python train.py --norm_eps=1e-07 --positions="rope" --init_std_down=0.0 --weight_decay=0.048 --lr_head=0.00621 --train_tokens=138400000
Each number is 200 + 30 x the weight over its row's rms, rounded and kept within 0 to 999. Layers, rows and columns count from 0. The size before them is the row's rms in percent of the matrix's.

# layer 2 attention output (transposed), 128x128, rms 0.204, rows 95-122, columns 0-127
121,185,239,224,182,228,202,209,200,245,213,216,207,160,226,206,214,222,211,173,210,189,156,241,216,210,213,186,209,247,213,198,218,148,234,192,124,148,226,172,239,144,165,193,199,217,176,227,211,226,204,204,228,257,224,140,176,174,276,183,192,190,237,205,180,139,168,157,236,161,158,225,197,177,230,176,226,237,218,189,194,177,234,181,196,235,153,201,200,175,154,246,215,220,209,225,141,278,184,205,172,192,235,224,221,248,196,214,214,232,181,241,208,214,225,214,155,190,221,195,154,170,228,211,237,191,204,194,246
095,130,228,176,251,218,204,241,143,202,248,180,194,222,195,208,203,185,216,157,192,192,146,209,182,206,210,192,239,150,253,195,231,191,167,211,137,216,164,218,164,193,236,227,172,147,162,237,194,254,173,188,196,160,197,213,202,133,189,185,179,239,200,207,187,202,200,214,200,223,166,210,194,226,176,227,196,176,205,166,213,200,155,220,229,246,171,218,163,227,164,175,205,163,220,219,200,199,196,170,192,288,242,195,227,202,189,158,160,161,191,256,233,207,193,165,171,202,177,214,238,181,221,209,168,226,276,205,151
105,192,172,255,215,177,198,227,198,194,200,218,156,217,168,179,172,164,231,252,213,183,160,181,192,194,189,145,192,186,198,215,228,210,248,264,174,244,221,181,203,188,194,235,214,235,219,178,174,191,214,198,141,179,217,175,220,183,208,180,178,176,149,152,224,210,220,254,159,214,185,199,174,134,195,269,192,167,181,128,242,143,221,199,199,229,222,213,210,238,133,200,224,145,181,193,193,236,206,256,215,223,213,219,232,197,189,171,201,161,236,218,204,182,252,174,170,196,131,195,215,173,266,197,206,183,217,192,174
094,146,198,170,214,241,207,217,212,267,120,224,184,238,197,220,191,217,214,222,195,196,150,175,187,153,214,201,197,204,194,186,216,181,247,176,221,165,207,198,219,154,199,190,187,271,275,244,202,194,257,201,190,260,169,176,193,238,247,184,210,171,225,179,169,158,215,202,182,175,206,217,234,184,224,194,227,224,178,189,206,128,187,137,166,167,144,167,208,165,178,224,173,177,185,196,128,278,171,205,188,198,224,179,210,198,208,195,191,223,149,173,189,237,234,216,169,203,207,196,172,212,192,200,246,192,223,200,221
120,166,162,189,223,274,231,149,170,277,221,198,252,193,169,201,225,190,204,209,200,183,171,210,198,191,269,180,178,205,232,146,197,204,201,228,205,251,238,187,229,168,229,205,213,229,213,228,228,163,206,189,203,210,209,186,234,220,168,202,225,232,173,236,166,216,166,211,209,198,180,183,222,244,255,209,220,167,219,219,198,224,149,135,182,171,183,182,149,242,175,187,206,174,227,199,236,188,196,222,182,202,242,169,224,187,200,162,225,208,192,225,145,211,188,216,203,188,195,200,191,262,92,185,199,207,236,129,195
112,222,186,239,197,197,238,205,165,222,184,203,194,221,192,202,191,193,216,242,245,155,176,177,255,205,175,177,163,235,161,189,223,255,244,187,212,194,207,210,205,214,199,252,182,270,244,214,170,142,231,168,151,236,212,217,203,211,193,197,239,135,182,199,216,141,223,214,147,241,203,212,199,187,179,184,217,234,185,169,213,179,227,169,220,216,131,184,175,220,227,242,167,169,145,180,160,183,199,265,174,253,203,202,244,171,198,218,158,169,196,152,206,195,264,202,175,179,159,172,193,209,241,199,165,174,196,161,208
096,190,214,231,222,183,249,189,226,207,295,233,188,189,126,157,186,152,225,176,205,213,174,200,187,199,227,174,233,199,209,215,216,161,233,309,136,256,237,147,222,161,201,184,204,147,193,202,178,208,206,206,195,179,237,168,208,205,192,176,192,251,184,203,190,212,192,238,166,195,201,193,175,174,217,258,200,224,218,142,218,202,201,226,151,166,240,224,176,209,116,190,213,165,240,167,178,189,208,250,217,214,210,177,194,207,176,157,229,210,183,188,176,193,236,176,204,232,215,224,177,184,197,187,231,204,222,192,183
108,185,181,255,195,181,257,241,189,237,193,226,182,222,201,195,215,175,265,212,208,175,201,206,203,212,196,189,186,213,143,184,246,187,251,222,211,195,168,211,191,203,180,231,151,198,168,212,176,211,190,147,161,174,207,201,194,195,181,197,252,178,236,184,205,148,248,224,162,268,221,216,188,180,174,175,269,220,229,183,196,202,240,132,175,231,187,223,175,221,197,184,211,183,219,151,156,142,182,205,178,272,172,202,204,206,175,234,132,181,203,145,146,214,250,189,207,152,129,196,203,205,205,196,190,199,238,193,189
108,231,133,232,177,222,211,203,216,206,239,169,190,166,233,236,224,186,219,239,210,177,230,189,184,205,125,187,163,215,171,160,233,173,220,223,256,186,194,199,194,223,171,207,197,178,116,164,217,204,121,191,244,201,212,192,189,224,185,238,214,233,215,207,263,147,216,199,231,219,197,185,208,182,204,185,242,162,234,237,203,230,232,202,211,236,211,266,235,228,200,186,218,214,188,199,230,188,205,172,168,193,149,249,186,210,196,261,207,191,257,239,159,201,185,184,200,158,160,222,233,192,142,194,191,234,247,231,208
087,300,239,252,145,147,215,197,202,187,245,204,227,143,214,192,214,195,155,181,216,172,223,228,246,247,188,224,188,209,158,235,171,227,171,186,150,228,222,152,190,207,166,191,200,195,153,144,192,193,200,199,202,192,243,201,197,150,208,214,201,186,162,208,213,195,208,180,199,224,178,221,168,149,180,193,199,239,241,185,195,266,263,216,232,245,245,227,212,176,215,186,245,244,161,182,221,164,216,258,184,179,178,225,204,201,167,226,156,178,223,191,221,172,174,184,192,178,223,187,163,171,219,217,179,183,151,200,225
094,167,220,150,251,205,180,210,223,194,128,178,176,263,169,182,163,218,216,208,202,216,180,180,180,179,241,184,206,190,238,210,175,198,207,193,211,181,187,224,229,204,213,206,196,257,291,225,191,169,225,221,168,228,162,219,215,228,217,187,202,155,197,198,174,218,187,200,184,173,224,210,217,240,204,208,143,210,135,194,199,160,152,203,164,130,168,129,177,206,225,224,151,187,191,211,176,248,194,197,253,178,233,151,230,169,229,149,241,231,183,197,230,227,228,252,220,242,218,166,205,210,225,186,213,160,170,184,217
107,141,226,228,226,206,224,198,223,224,203,228,181,204,162,171,186,155,208,182,184,224,208,210,161,203,237,176,257,204,198,213,207,104,207,286,175,225,226,138,227,157,189,169,224,145,174,194,214,216,166,213,217,194,209,149,210,183,233,190,193,216,195,199,190,224,178,221,224,177,207,173,185,173,245,244,188,219,252,174,200,202,201,217,137,186,254,253,200,235,137,193,226,211,250,191,197,212,201,197,223,126,223,186,187,220,170,179,260,248,205,221,171,200,197,179,217,226,251,226,171,181,164,174,234,208,214,221,189
111,212,225,155,191,167,218,172,157,163,223,202,218,179,168,226,217,163,182,204,188,208,213,212,272,224,239,154,185,169,174,213,190,242,172,203,204,250,191,228,234,238,260,199,184,244,218,199,198,220,171,168,159,149,185,215,162,198,129,206,197,200,214,209,174,254,224,217,157,180,215,185,181,196,157,232,180,193,236,117,186,231,229,156,207,190,284,173,179,167,242,134,202,177,197,204,230,167,200,176,203,221,208,202,187,206,204,131,143,166,195,192,191,165,172,178,206,188,189,197,189,238,182,166,152,191,199,215,166
084,119,267,238,209,265,174,231,168,238,152,206,159,289,185,227,185,194,203,214,183,199,181,184,226,192,190,151,215,179,216,200,205,128,232,176,225,202,180,211,187,127,196,226,214,249,209,232,178,227,208,222,134,173,194,197,240,152,198,197,202,144,174,194,202,189,201,237,203,184,206,200,189,255,227,221,231,211,215,190,208,161,189,215,192,210,139,207,209,204,141,236,196,208,189,221,173,253,198,205,191,174,220,172,209,196,200,130,239,180,173,209,263,194,195,203,203,208,242,188,196,199,212,206,227,156,214,232,237
112,197,189,236,167,214,227,219,183,202,234,192,219,206,231,235,214,235,205,212,207,202,198,185,249,223,139,130,196,205,181,185,181,145,153,163,254,138,219,188,212,157,181,131,236,259,169,213,227,214,185,206,172,214,199,203,139,198,119,252,230,222,190,219,216,237,233,232,255,161,185,203,215,234,192,171,199,247,232,229,139,220,230,226,226,221,165,205,233,205,197,187,217,201,201,182,262,171,224,175,219,187,210,212,195,199,214,173,212,207,193,210,197,199,161,199,192,240,243,194,169,245,208,172,184,243,224,265,188
103,197,170,196,209,200,213,217,189,214,205,210,198,136,223,171,200,202,166,210,224,200,160,220,189,214,237,241,217,211,161,205,206,199,163,238,102,180,202,157,234,208,190,215,211,202,222,185,201,191,183,193,203,268,204,168,163,138,271,213,181,142,241,211,204,206,201,146,187,207,189,209,202,175,165,154,150,242,223,158,219,187,241,201,170,253,237,168,190,191,309,203,204,237,166,205,167,188,155,192,199,196,239,190,204,215,189,231,139,267,204,202,196,185,185,175,189,169,193,198,182,140,221,178,198,186,173,203,202
096,209,228,196,161,251,172,215,187,235,279,160,208,177,201,255,216,264,182,215,193,184,165,211,249,220,211,201,164,182,217,177,187,240,183,100,181,174,167,247,182,199,207,222,183,218,223,211,187,189,232,188,161,206,204,221,204,176,190,201,218,159,228,215,175,193,192,187,205,209,214,228,198,260,193,162,234,199,177,244,186,160,206,174,242,202,143,171,201,164,258,216,195,221,141,226,211,227,201,199,183,301,197,214,207,192,220,209,156,173,195,172,262,206,173,210,179,153,204,175,190,220,218,239,173,173,170,185,238
082,203,252,177,194,235,183,176,195,202,360,158,201,172,195,217,206,249,186,167,197,212,176,222,240,215,258,191,213,186,229,195,176,196,170,143,137,202,186,217,216,203,211,193,190,175,240,218,199,210,215,211,184,204,207,209,208,173,200,182,194,219,229,221,152,228,180,190,185,165,222,206,191,273,211,188,186,213,182,225,186,187,183,204,190,158,191,157,176,150,250,193,190,222,184,240,213,247,196,183,210,285,224,184,184,199,227,168,193,216,164,176,262,204,160,231,204,200,254,185,188,194,192,204,190,168,152,190,221
102,248,150,169,196,160,202,181,191,173,215,214,282,141,214,178,188,192,177,205,231,197,229,230,186,245,200,235,186,205,229,204,195,278,161,193,167,217,254,205,180,190,205,219,216,148,219,200,184,131,241,189,207,194,195,217,246,240,169,218,170,256,166,221,220,248,166,165,183,245,187,182,213,222,188,177,160,171,196,220,194,246,151,220,252,202,198,169,182,245,263,216,220,219,210,188,258,115,204,225,221,211,214,217,216,160,225,235,210,189,220,190,170,200,195,203,212,219,183,195,184,224,200,187,143,215,167,181,172
087,268,158,234,136,187,211,194,250,214,159,220,242,137,244,209,212,217,178,233,230,172,225,203,194,243,184,211,161,233,174,199,165,206,194,160,213,193,252,162,215,160,135,176,228,224,181,156,204,176,230,219,192,224,218,187,207,219,247,228,205,197,148,199,241,193,194,165,234,202,197,200,214,163,237,173,211,217,234,253,192,227,226,192,229,201,212,203,229,192,201,212,249,254,156,173,234,188,200,231,173,105,182,233,203,196,196,273,221,197,237,204,188,208,191,199,192,189,215,202,153,185,181,218,208,189,139,214,244
107,143,158,212,245,204,210,218,185,183,185,189,184,208,189,203,196,167,250,239,200,209,180,214,192,161,164,166,203,241,213,185,292,209,216,267,194,151,179,222,186,219,221,218,207,210,170,232,206,204,150,171,206,209,190,196,176,198,170,187,218,196,238,192,208,164,204,246,208,202,150,197,222,186,152,199,202,129,185,187,212,164,237,188,204,238,173,224,226,276,200,203,173,143,231,226,194,189,200,176,200,266,202,229,236,228,198,174,201,209,214,229,150,197,227,224,193,189,138,220,235,237,256,172,202,217,294,194,164
088,261,194,264,152,157,185,258,232,184,185,217,192,156,237,194,206,208,190,224,203,194,211,215,197,212,147,237,171,234,171,228,204,229,180,196,164,152,199,180,157,209,139,188,212,200,140,161,189,213,183,198,213,220,217,191,147,174,217,206,203,158,186,188,235,184,221,197,225,225,171,233,211,121,156,163,207,213,191,204,201,198,273,207,233,260,220,228,239,189,215,217,246,224,171,197,211,197,211,221,198,180,165,256,211,222,179,258,142,179,237,210,191,205,195,197,172,162,189,199,191,170,293,223,194,202,198,221,232
100,206,193,184,179,229,215,166,219,203,264,193,221,168,210,185,234,225,256,213,237,199,134,233,220,196,236,134,165,227,233,178,216,224,242,230,175,161,215,222,265,196,208,174,203,283,206,241,228,193,174,196,195,241,231,175,139,258,174,152,195,223,246,209,161,187,197,195,204,155,194,205,221,198,228,185,218,183,157,217,176,181,226,147,189,142,212,138,174,208,187,194,209,155,227,207,203,242,199,194,214,243,216,237,218,231,227,191,243,206,188,218,157,212,252,221,182,185,175,221,186,232,207,201,222,230,242,163,218
106,189,180,233,241,139,201,202,205,160,114,257,199,207,178,142,174,155,199,209,177,228,211,165,151,192,195,210,213,219,213,219,174,219,207,289,223,227,229,170,179,185,180,179,233,175,141,191,210,218,193,207,231,159,209,196,179,251,181,203,184,232,161,195,221,245,188,217,210,197,177,179,207,137,204,242,166,187,197,164,210,203,199,230,211,193,239,235,195,242,125,203,237,165,265,170,228,170,204,230,221,140,196,217,199,219,179,207,212,189,214,216,152,206,216,163,200,251,201,231,208,187,221,197,203,263,204,194,150
114,195,237,190,220,148,202,201,185,194,127,200,221,234,138,182,177,183,172,179,196,194,205,210,226,198,221,214,230,163,187,245,189,235,161,199,171,234,199,187,181,232,231,208,191,231,262,180,175,156,239,189,154,188,179,228,239,138,204,194,222,120,149,196,167,242,196,228,163,236,188,211,170,178,155,232,149,235,208,129,210,206,204,204,197,224,212,198,205,205,238,194,168,196,158,193,194,153,214,248,221,200,225,173,229,169,168,142,169,191,205,170,261,176,182,208,212,211,229,158,186,222,242,201,169,151,162,170,178
108,222,225,172,194,235,211,217,249,220,228,194,199,280,168,168,213,192,258,166,233,161,206,208,211,191,189,218,177,164,217,215,178,222,240,203,199,192,208,224,171,218,184,186,148,262,226,244,212,193,218,180,220,201,186,255,170,231,137,201,241,245,187,212,161,187,190,191,175,213,226,202,189,202,178,204,198,262,151,192,159,262,152,202,204,177,144,194,112,185,157,220,148,179,186,161,168,188,231,175,200,191,195,172,193,183,239,196,211,192,195,177,215,246,254,255,218,208,230,163,207,213,187,241,183,183,247,173,230
116,192,203,208,217,269,172,215,211,232,195,193,140,239,182,211,208,204,202,238,167,224,191,163,169,136,224,216,145,162,171,190,203,182,200,204,250,221,196,212,157,221,197,201,200,225,222,198,214,209,192,199,200,228,204,202,170,243,165,200,201,173,184,191,214,197,250,249,190,174,221,227,244,196,217,197,247,171,138,229,210,154,172,172,177,125,236,187,203,158,195,196,217,165,166,193,223,314,187,208,224,187,172,175,166,176,221,199,161,179,185,198,150,241,200,235,188,157,228,218,230,204,152,205,267,197,247,202,241
137,198,290,207,177,236,205,170,161,194,175,220,234,203,147,185,188,179,201,197,210,209,160,233,261,214,262,110,198,192,225,211,196,210,193,218,150,261,219,185,276,180,234,231,195,250,178,222,225,204,200,214,167,170,260,171,202,178,195,172,222,158,173,216,160,228,148,185,205,198,182,199,168,202,231,247,216,200,204,157,208,209,203,180,198,182,223,180,142,218,179,176,219,168,232,219,199,223,232,248,196,201,218,215,228,190,187,118,186,157,161,203,223,175,203,197,188,209,181,211,143,229,191,211,200,211,196,147,220
# layer 2 attention value, 128x128, rms 0.204, rows 96-122, columns 0-127
108,197,210,187,160,229,222,249,213,147,199,229,178,216,168,135,173,204,225,203,200,177,302,166,159,213,178,222,192,201,205,245,152,210,218,235,214,196,217,171,206,153,163,220,210,197,153,170,206,173,176,196,191,175,139,185,219,234,183,214,198,213,196,225,217,225,225,193,179,197,261,145,170,193,131,196,131,212,208,184,180,172,202,209,184,229,164,192,246,216,225,229,207,176,197,207,200,173,155,224,159,212,222,180,197,181,253,201,210,193,204,184,193,177,172,204,286,190,217,180,244,192,178,206,117,169,172,202,238
105,213,203,170,185,187,166,235,155,168,197,210,156,200,203,141,225,217,180,197,164,204,232,145,167,195,166,232,259,199,186,213,185,244,207,219,221,219,139,259,181,224,251,169,178,187,163,210,208,208,252,207,220,231,217,181,199,185,152,225,164,189,217,217,183,168,239,242,227,189,214,194,200,222,185,169,185,240,189,252,201,188,232,179,193,161,210,228,188,201,209,165,250,248,201,190,259,194,215,193,206,186,201,96,166,241,213,210,131,129,202,190,170,204,197,171,218,182,181,196,242,210,226,258,192,197,183,175,237
098,153,185,156,183,190,222,230,216,229,212,224,180,204,203,169,177,189,231,208,169,218,179,219,180,229,209,237,206,183,199,183,228,212,189,193,181,227,149,183,223,250,241,137,201,185,180,172,215,221,192,251,217,229,199,188,212,168,243,210,206,179,195,209,179,158,234,268,210,208,200,224,211,205,237,170,176,220,173,194,230,245,216,178,270,198,209,229,167,223,182,166,201,225,194,187,212,192,187,226,147,172,117,236,169,231,171,200,166,181,206,232,159,178,122,138,218,118,149,243,169,181,197,151,158,194,201,216,161
137,188,210,203,120,222,161,199,251,198,197,232,159,209,222,205,172,227,207,180,210,173,206,201,195,190,160,199,212,214,175,227,223,180,201,162,187,207,177,183,182,138,211,196,160,206,176,157,159,199,199,201,176,195,185,171,180,159,242,174,159,166,219,185,206,167,196,216,166,173,253,216,168,221,173,178,185,203,185,231,154,200,185,225,243,207,225,285,242,198,250,127,188,172,184,193,167,179,236,173,216,204,200,220,212,257,188,212,148,243,200,236,225,218,164,190,142,232,186,230,228,145,253,242,202,230,198,279,216
110,179,189,217,166,182,152,222,224,192,204,219,206,218,191,149,136,219,159,191,192,221,212,222,145,186,229,183,217,205,186,212,180,193,190,172,198,231,203,229,230,210,238,194,198,193,238,182,178,205,180,267,215,249,142,172,181,178,193,173,192,191,201,166,204,231,242,201,247,210,150,215,221,220,241,147,198,156,169,250,245,168,275,123,209,182,209,212,190,203,195,147,207,257,201,227,180,180,227,189,161,178,112,197,183,213,178,217,187,173,190,229,179,182,150,188,225,101,176,174,193,202,200,195,201,215,181,207,216
125,222,249,189,152,207,201,229,202,221,199,240,133,210,196,229,212,220,212,211,139,190,272,174,201,225,211,242,258,161,168,188,228,213,183,234,183,207,135,181,169,252,242,176,258,199,181,224,188,223,256,180,209,208,207,203,201,178,240,225,140,187,209,204,234,120,233,221,215,193,216,204,195,175,134,241,185,262,184,182,185,212,221,172,209,211,240,231,217,193,193,168,211,213,190,208,241,221,170,185,194,196,207,159,146,236,172,180,134,181,173,177,184,204,203,194,187,228,160,190,223,152,205,239,241,187,218,207,227
103,172,207,203,191,174,195,245,202,204,200,229,156,203,196,164,131,219,192,197,181,205,242,184,150,187,199,214,210,155,198,221,237,232,139,188,178,237,206,198,266,221,244,164,227,189,198,200,200,202,193,240,216,295,139,184,184,190,253,189,182,206,183,211,204,183,230,192,235,191,175,170,173,168,211,143,167,162,186,204,287,176,248,155,240,249,185,160,201,200,172,180,179,217,199,211,186,202,199,239,148,185,185,173,232,224,189,197,207,176,220,228,222,205,182,211,256,162,198,187,213,122,228,193,176,207,163,211,247
104,170,171,200,218,186,179,207,201,180,209,202,184,174,220,199,234,236,200,204,246,170,161,188,179,145,210,176,177,189,186,219,187,235,176,148,173,212,237,262,222,162,217,220,159,197,211,252,235,203,228,233,200,244,221,177,210,222,205,153,202,230,149,197,166,205,174,124,176,171,179,211,189,159,214,184,186,169,186,222,194,167,192,191,212,182,204,210,198,175,166,165,184,249,176,166,165,191,237,256,212,190,200,151,248,210,243,207,185,207,204,151,254,255,248,245,245,221,277,184,188,220,246,230,236,261,164,224,183
098,208,232,226,239,227,190,173,203,215,188,133,204,214,167,197,229,225,200,202,207,204,169,182,187,205,199,180,206,204,184,192,158,157,175,193,207,186,209,220,164,270,186,262,207,231,210,314,194,186,211,207,198,196,153,217,217,212,132,199,207,224,197,177,218,234,178,180,204,215,150,190,240,236,213,220,150,154,141,192,221,162,212,220,152,155,213,215,198,186,177,226,170,202,223,232,205,216,191,130,238,219,224,158,170,133,211,214,222,157,142,220,226,221,239,262,180,207,209,184,197,250,186,217,214,180,242,206,185
096,230,172,194,188,211,180,181,188,209,197,195,248,197,188,219,177,156,165,189,182,248,194,230,220,217,243,203,203,242,208,176,225,196,238,246,219,231,143,172,202,198,210,177,203,182,229,127,194,206,213,217,209,155,208,213,165,178,223,193,204,171,242,214,208,206,207,217,217,192,206,205,213,239,209,200,298,246,216,218,186,210,245,191,199,199,215,183,202,222,247,196,234,187,209,199,241,197,196,220,186,190,168,267,135,220,137,174,191,190,226,212,139,125,153,129,141,207,128,203,184,212,179,163,170,205,237,159,169
107,246,232,160,213,223,233,229,173,198,194,229,137,185,223,214,212,201,220,212,175,185,211,169,201,247,153,231,220,150,190,201,208,225,188,229,177,190,174,164,185,224,227,185,223,200,181,223,197,243,241,142,205,187,203,214,193,184,224,204,145,197,191,278,219,147,232,212,162,187,250,201,215,179,125,246,211,271,199,151,180,248,144,231,185,248,221,216,229,192,174,197,197,189,182,201,229,224,185,182,202,199,239,155,177,197,192,182,128,192,181,204,204,200,177,196,156,272,158,224,206,152,211,243,189,225,236,210,228
111,236,225,253,168,168,228,189,185,174,188,193,175,207,203,187,169,285,185,216,179,199,237,191,261,193,156,210,253,208,213,190,214,183,197,235,211,170,203,214,181,199,145,250,219,209,170,215,143,212,202,152,189,162,166,198,194,207,189,235,219,217,208,173,192,160,165,200,201,231,195,191,146,233,183,170,170,210,216,205,193,171,198,187,226,239,193,173,261,218,191,304,196,162,197,214,198,208,183,173,222,218,206,253,210,196,195,213,257,212,216,252,131,216,225,220,151,215,152,220,256,133,240,208,204,200,169,185,209
087,197,161,192,195,192,243,222,177,186,194,215,200,159,159,142,172,184,196,207,160,209,196,175,132,229,115,227,226,173,196,235,155,226,201,196,203,212,186,181,226,188,270,184,177,184,181,184,171,203,211,218,241,186,143,207,216,193,164,185,172,192,211,216,267,238,240,216,182,196,203,204,283,229,154,246,161,235,225,178,201,233,232,190,165,250,170,171,204,213,240,193,223,191,194,190,232,226,216,195,169,194,196,132,226,180,212,256,164,132,198,226,178,203,160,168,199,175,200,185,225,168,217,218,152,226,174,169,195
108,213,200,192,226,208,246,179,233,224,196,181,225,182,226,195,175,205,223,202,193,193,213,210,194,121,157,216,195,201,204,228,217,236,200,224,185,125,224,216,192,184,220,214,184,201,209,203,176,205,161,146,189,155,138,224,241,205,155,143,203,215,141,203,186,187,140,137,195,211,231,222,205,185,185,235,223,166,232,126,211,178,209,215,208,270,187,215,206,234,213,204,213,207,171,186,188,207,175,147,145,196,189,181,255,178,210,256,235,201,183,216,177,181,223,213,200,212,171,144,249,199,223,218,172,301,218,211,217
100,225,233,158,194,244,180,238,198,201,196,176,185,222,193,159,194,195,238,212,203,221,226,194,193,278,225,189,200,203,210,172,180,178,226,207,201,200,182,189,203,243,158,221,189,201,172,201,232,220,183,169,199,188,168,221,178,200,208,192,255,209,188,255,157,214,228,249,206,214,234,162,180,198,228,175,231,170,145,204,193,219,172,219,218,188,184,261,231,203,96,228,205,205,219,245,189,186,188,236,192,212,210,216,144,124,191,207,220,175,172,239,174,140,161,220,152,173,153,198,151,213,159,166,156,172,261,195,245
097,142,172,234,207,221,194,171,194,198,208,176,240,183,160,131,129,193,204,191,202,195,188,208,185,187,179,185,191,255,221,216,151,160,201,148,219,210,249,188,230,175,191,244,162,194,206,193,172,156,174,264,215,222,161,195,234,213,172,185,233,203,190,175,232,257,162,210,208,223,168,191,207,241,237,182,143,120,204,254,230,156,209,232,194,174,175,181,173,206,213,193,191,164,222,183,163,187,235,199,191,197,170,192,198,184,189,256,237,181,196,245,210,173,200,203,259,143,247,166,191,212,175,176,167,151,195,194,160
108,206,200,217,189,231,221,161,229,215,206,186,246,167,176,185,166,193,215,193,169,212,199,224,221,257,176,188,215,232,227,192,166,137,249,181,208,197,201,155,176,197,147,255,193,204,190,181,136,166,163,205,220,151,210,225,236,217,184,211,231,202,221,200,243,238,142,222,194,225,197,180,200,252,207,246,185,162,200,227,207,179,202,249,180,176,190,184,183,198,218,259,213,128,215,183,175,218,188,187,208,215,174,244,141,168,150,235,252,192,190,234,213,157,200,187,198,205,192,193,197,184,133,164,173,114,220,166,151
092,198,237,251,173,226,156,149,191,183,195,153,211,243,216,237,210,216,213,185,239,197,196,193,232,137,254,153,216,246,230,191,208,167,247,195,234,176,211,171,180,157,191,199,201,212,237,161,214,171,152,171,157,177,225,206,195,187,203,175,232,164,210,157,171,195,195,158,199,212,209,209,181,199,220,210,252,176,186,240,152,183,169,227,170,160,239,222,216,188,235,160,185,171,219,242,160,185,214,187,206,220,193,208,234,211,204,192,236,313,183,162,220,163,204,226,133,231,214,210,197,263,215,216,226,213,229,224,232
108,180,198,185,224,209,172,155,185,231,199,148,214,202,209,199,236,192,214,187,217,200,106,189,180,160,221,168,192,208,184,178,222,201,197,165,199,180,188,212,157,225,230,190,173,220,224,257,228,191,227,204,183,221,232,215,241,174,173,168,219,187,186,179,171,204,189,179,181,201,193,246,237,198,239,209,200,168,146,205,210,191,164,250,200,133,237,245,180,179,186,134,172,227,224,209,184,226,221,189,255,196,189,156,228,183,204,221,177,198,151,198,248,210,180,223,132,230,200,221,179,311,243,226,218,244,249,231,174
103,175,207,179,197,183,185,296,245,190,209,249,141,209,256,176,181,194,191,214,217,182,247,198,176,188,199,225,172,160,197,242,175,238,190,194,195,219,241,245,240,150,204,172,184,170,189,141,226,198,194,196,200,229,160,160,174,231,183,160,190,201,185,254,163,217,224,197,199,195,240,195,160,154,193,158,220,205,228,235,184,204,212,168,233,234,171,204,225,222,201,210,255,224,161,168,225,163,183,236,156,187,215,204,225,237,164,203,198,207,219,177,191,182,235,188,285,182,201,149,231,160,214,245,180,247,174,204,245
101,153,218,166,299,186,188,228,157,242,198,139,197,217,193,176,236,164,205,197,229,207,180,186,178,197,200,205,160,188,205,187,170,215,161,191,202,186,225,255,209,250,213,194,187,199,203,284,262,210,197,211,196,243,171,208,229,239,147,186,231,228,177,242,159,213,184,189,218,207,194,194,202,176,228,205,193,168,181,191,224,170,221,212,161,148,182,220,179,207,133,192,182,244,207,196,215,184,194,194,199,199,233,140,212,147,197,205,221,157,182,172,227,172,259,240,258,197,214,160,178,277,167,192,185,218,238,190,195
091,179,206,173,176,174,172,229,290,273,212,246,131,209,259,200,168,186,192,199,170,173,203,219,196,186,209,222,207,213,176,189,258,216,186,173,188,208,206,218,132,214,177,169,191,186,188,184,185,219,217,230,204,233,196,189,193,205,220,194,199,192,205,225,207,176,152,233,238,199,218,233,164,161,228,207,204,141,179,267,184,174,226,211,284,150,206,307,194,195,194,176,197,250,170,167,202,193,171,198,212,175,183,237,221,250,134,195,177,190,190,176,219,217,216,201,227,183,163,195,208,177,220,249,197,189,195,225,201
108,234,245,159,210,159,199,215,158,200,190,219,154,229,228,254,252,199,191,195,207,186,246,198,222,214,189,214,195,172,184,203,231,212,191,251,210,153,184,216,166,198,204,150,220,202,193,195,215,255,210,142,176,198,238,205,181,195,202,192,150,189,202,223,173,142,218,174,202,193,234,207,160,141,139,224,240,273,225,145,137,229,169,191,207,238,223,213,237,197,207,197,197,212,198,231,237,182,174,167,218,199,254,169,214,245,223,139,177,236,203,148,198,228,246,210,169,247,188,220,231,201,214,214,230,232,217,208,257
108,246,205,247,199,248,210,195,165,161,182,178,238,226,167,200,170,207,172,198,196,218,235,201,228,203,212,202,212,216,213,215,157,165,201,252,225,201,189,179,230,201,180,241,222,208,213,183,187,181,211,182,187,151,143,196,172,179,163,222,194,184,237,186,210,214,232,209,208,224,199,192,209,281,176,171,206,236,216,199,213,196,194,167,172,218,204,148,212,225,228,235,226,149,216,242,249,198,193,113,195,218,229,199,125,173,193,194,207,188,214,306,113,155,167,188,155,205,149,195,228,181,175,183,185,200,229,181,218
102,168,185,253,197,196,236,193,232,230,208,215,245,182,165,265,193,223,159,194,198,206,232,225,173,165,229,184,207,263,194,193,253,199,182,200,197,222,122,159,216,199,208,225,268,208,222,201,183,215,194,286,199,245,176,171,205,199,266,199,213,198,195,144,228,169,189,164,250,191,155,197,222,214,188,228,214,205,185,193,233,175,279,158,190,191,210,191,199,201,224,104,137,183,189,195,166,175,187,210,177,185,195,214,182,188,185,174,217,196,213,177,188,161,174,182,196,242,173,191,196,197,152,145,226,182,202,203,180
113,149,166,181,196,155,192,196,100,235,204,171,183,180,170,240,247,202,190,195,183,217,162,210,219,205,187,217,265,223,198,166,219,209,167,164,182,217,147,236,230,238,265,202,145,202,171,230,184,245,207,207,238,225,247,186,166,192,221,204,180,202,212,163,202,141,147,238,203,177,195,208,165,204,197,197,175,220,208,175,169,212,254,215,182,159,189,235,158,210,186,148,198,208,198,169,181,182,224,200,223,198,180,191,177,238,180,206,162,221,249,194,236,197,225,195,219,228,191,229,196,178,200,150,213,205,178,176,95
139,195,216,211,174,227,187,208,247,250,194,224,152,221,201,158,179,231,170,198,151,180,237,194,181,237,134,219,241,206,168,207,162,177,193,206,210,203,214,202,117,184,190,176,220,203,205,196,151,199,218,184,196,186,130,204,166,195,184,226,162,187,242,179,265,208,213,229,201,200,223,195,212,255,166,211,133,204,184,232,144,169,198,231,213,194,214,242,238,192,180,204,211,189,185,223,205,219,202,134,204,195,244,181,213,235,185,193,178,153,183,270,216,244,204,197,156,163,180,217,257,168,236,271,203,169,198,228,232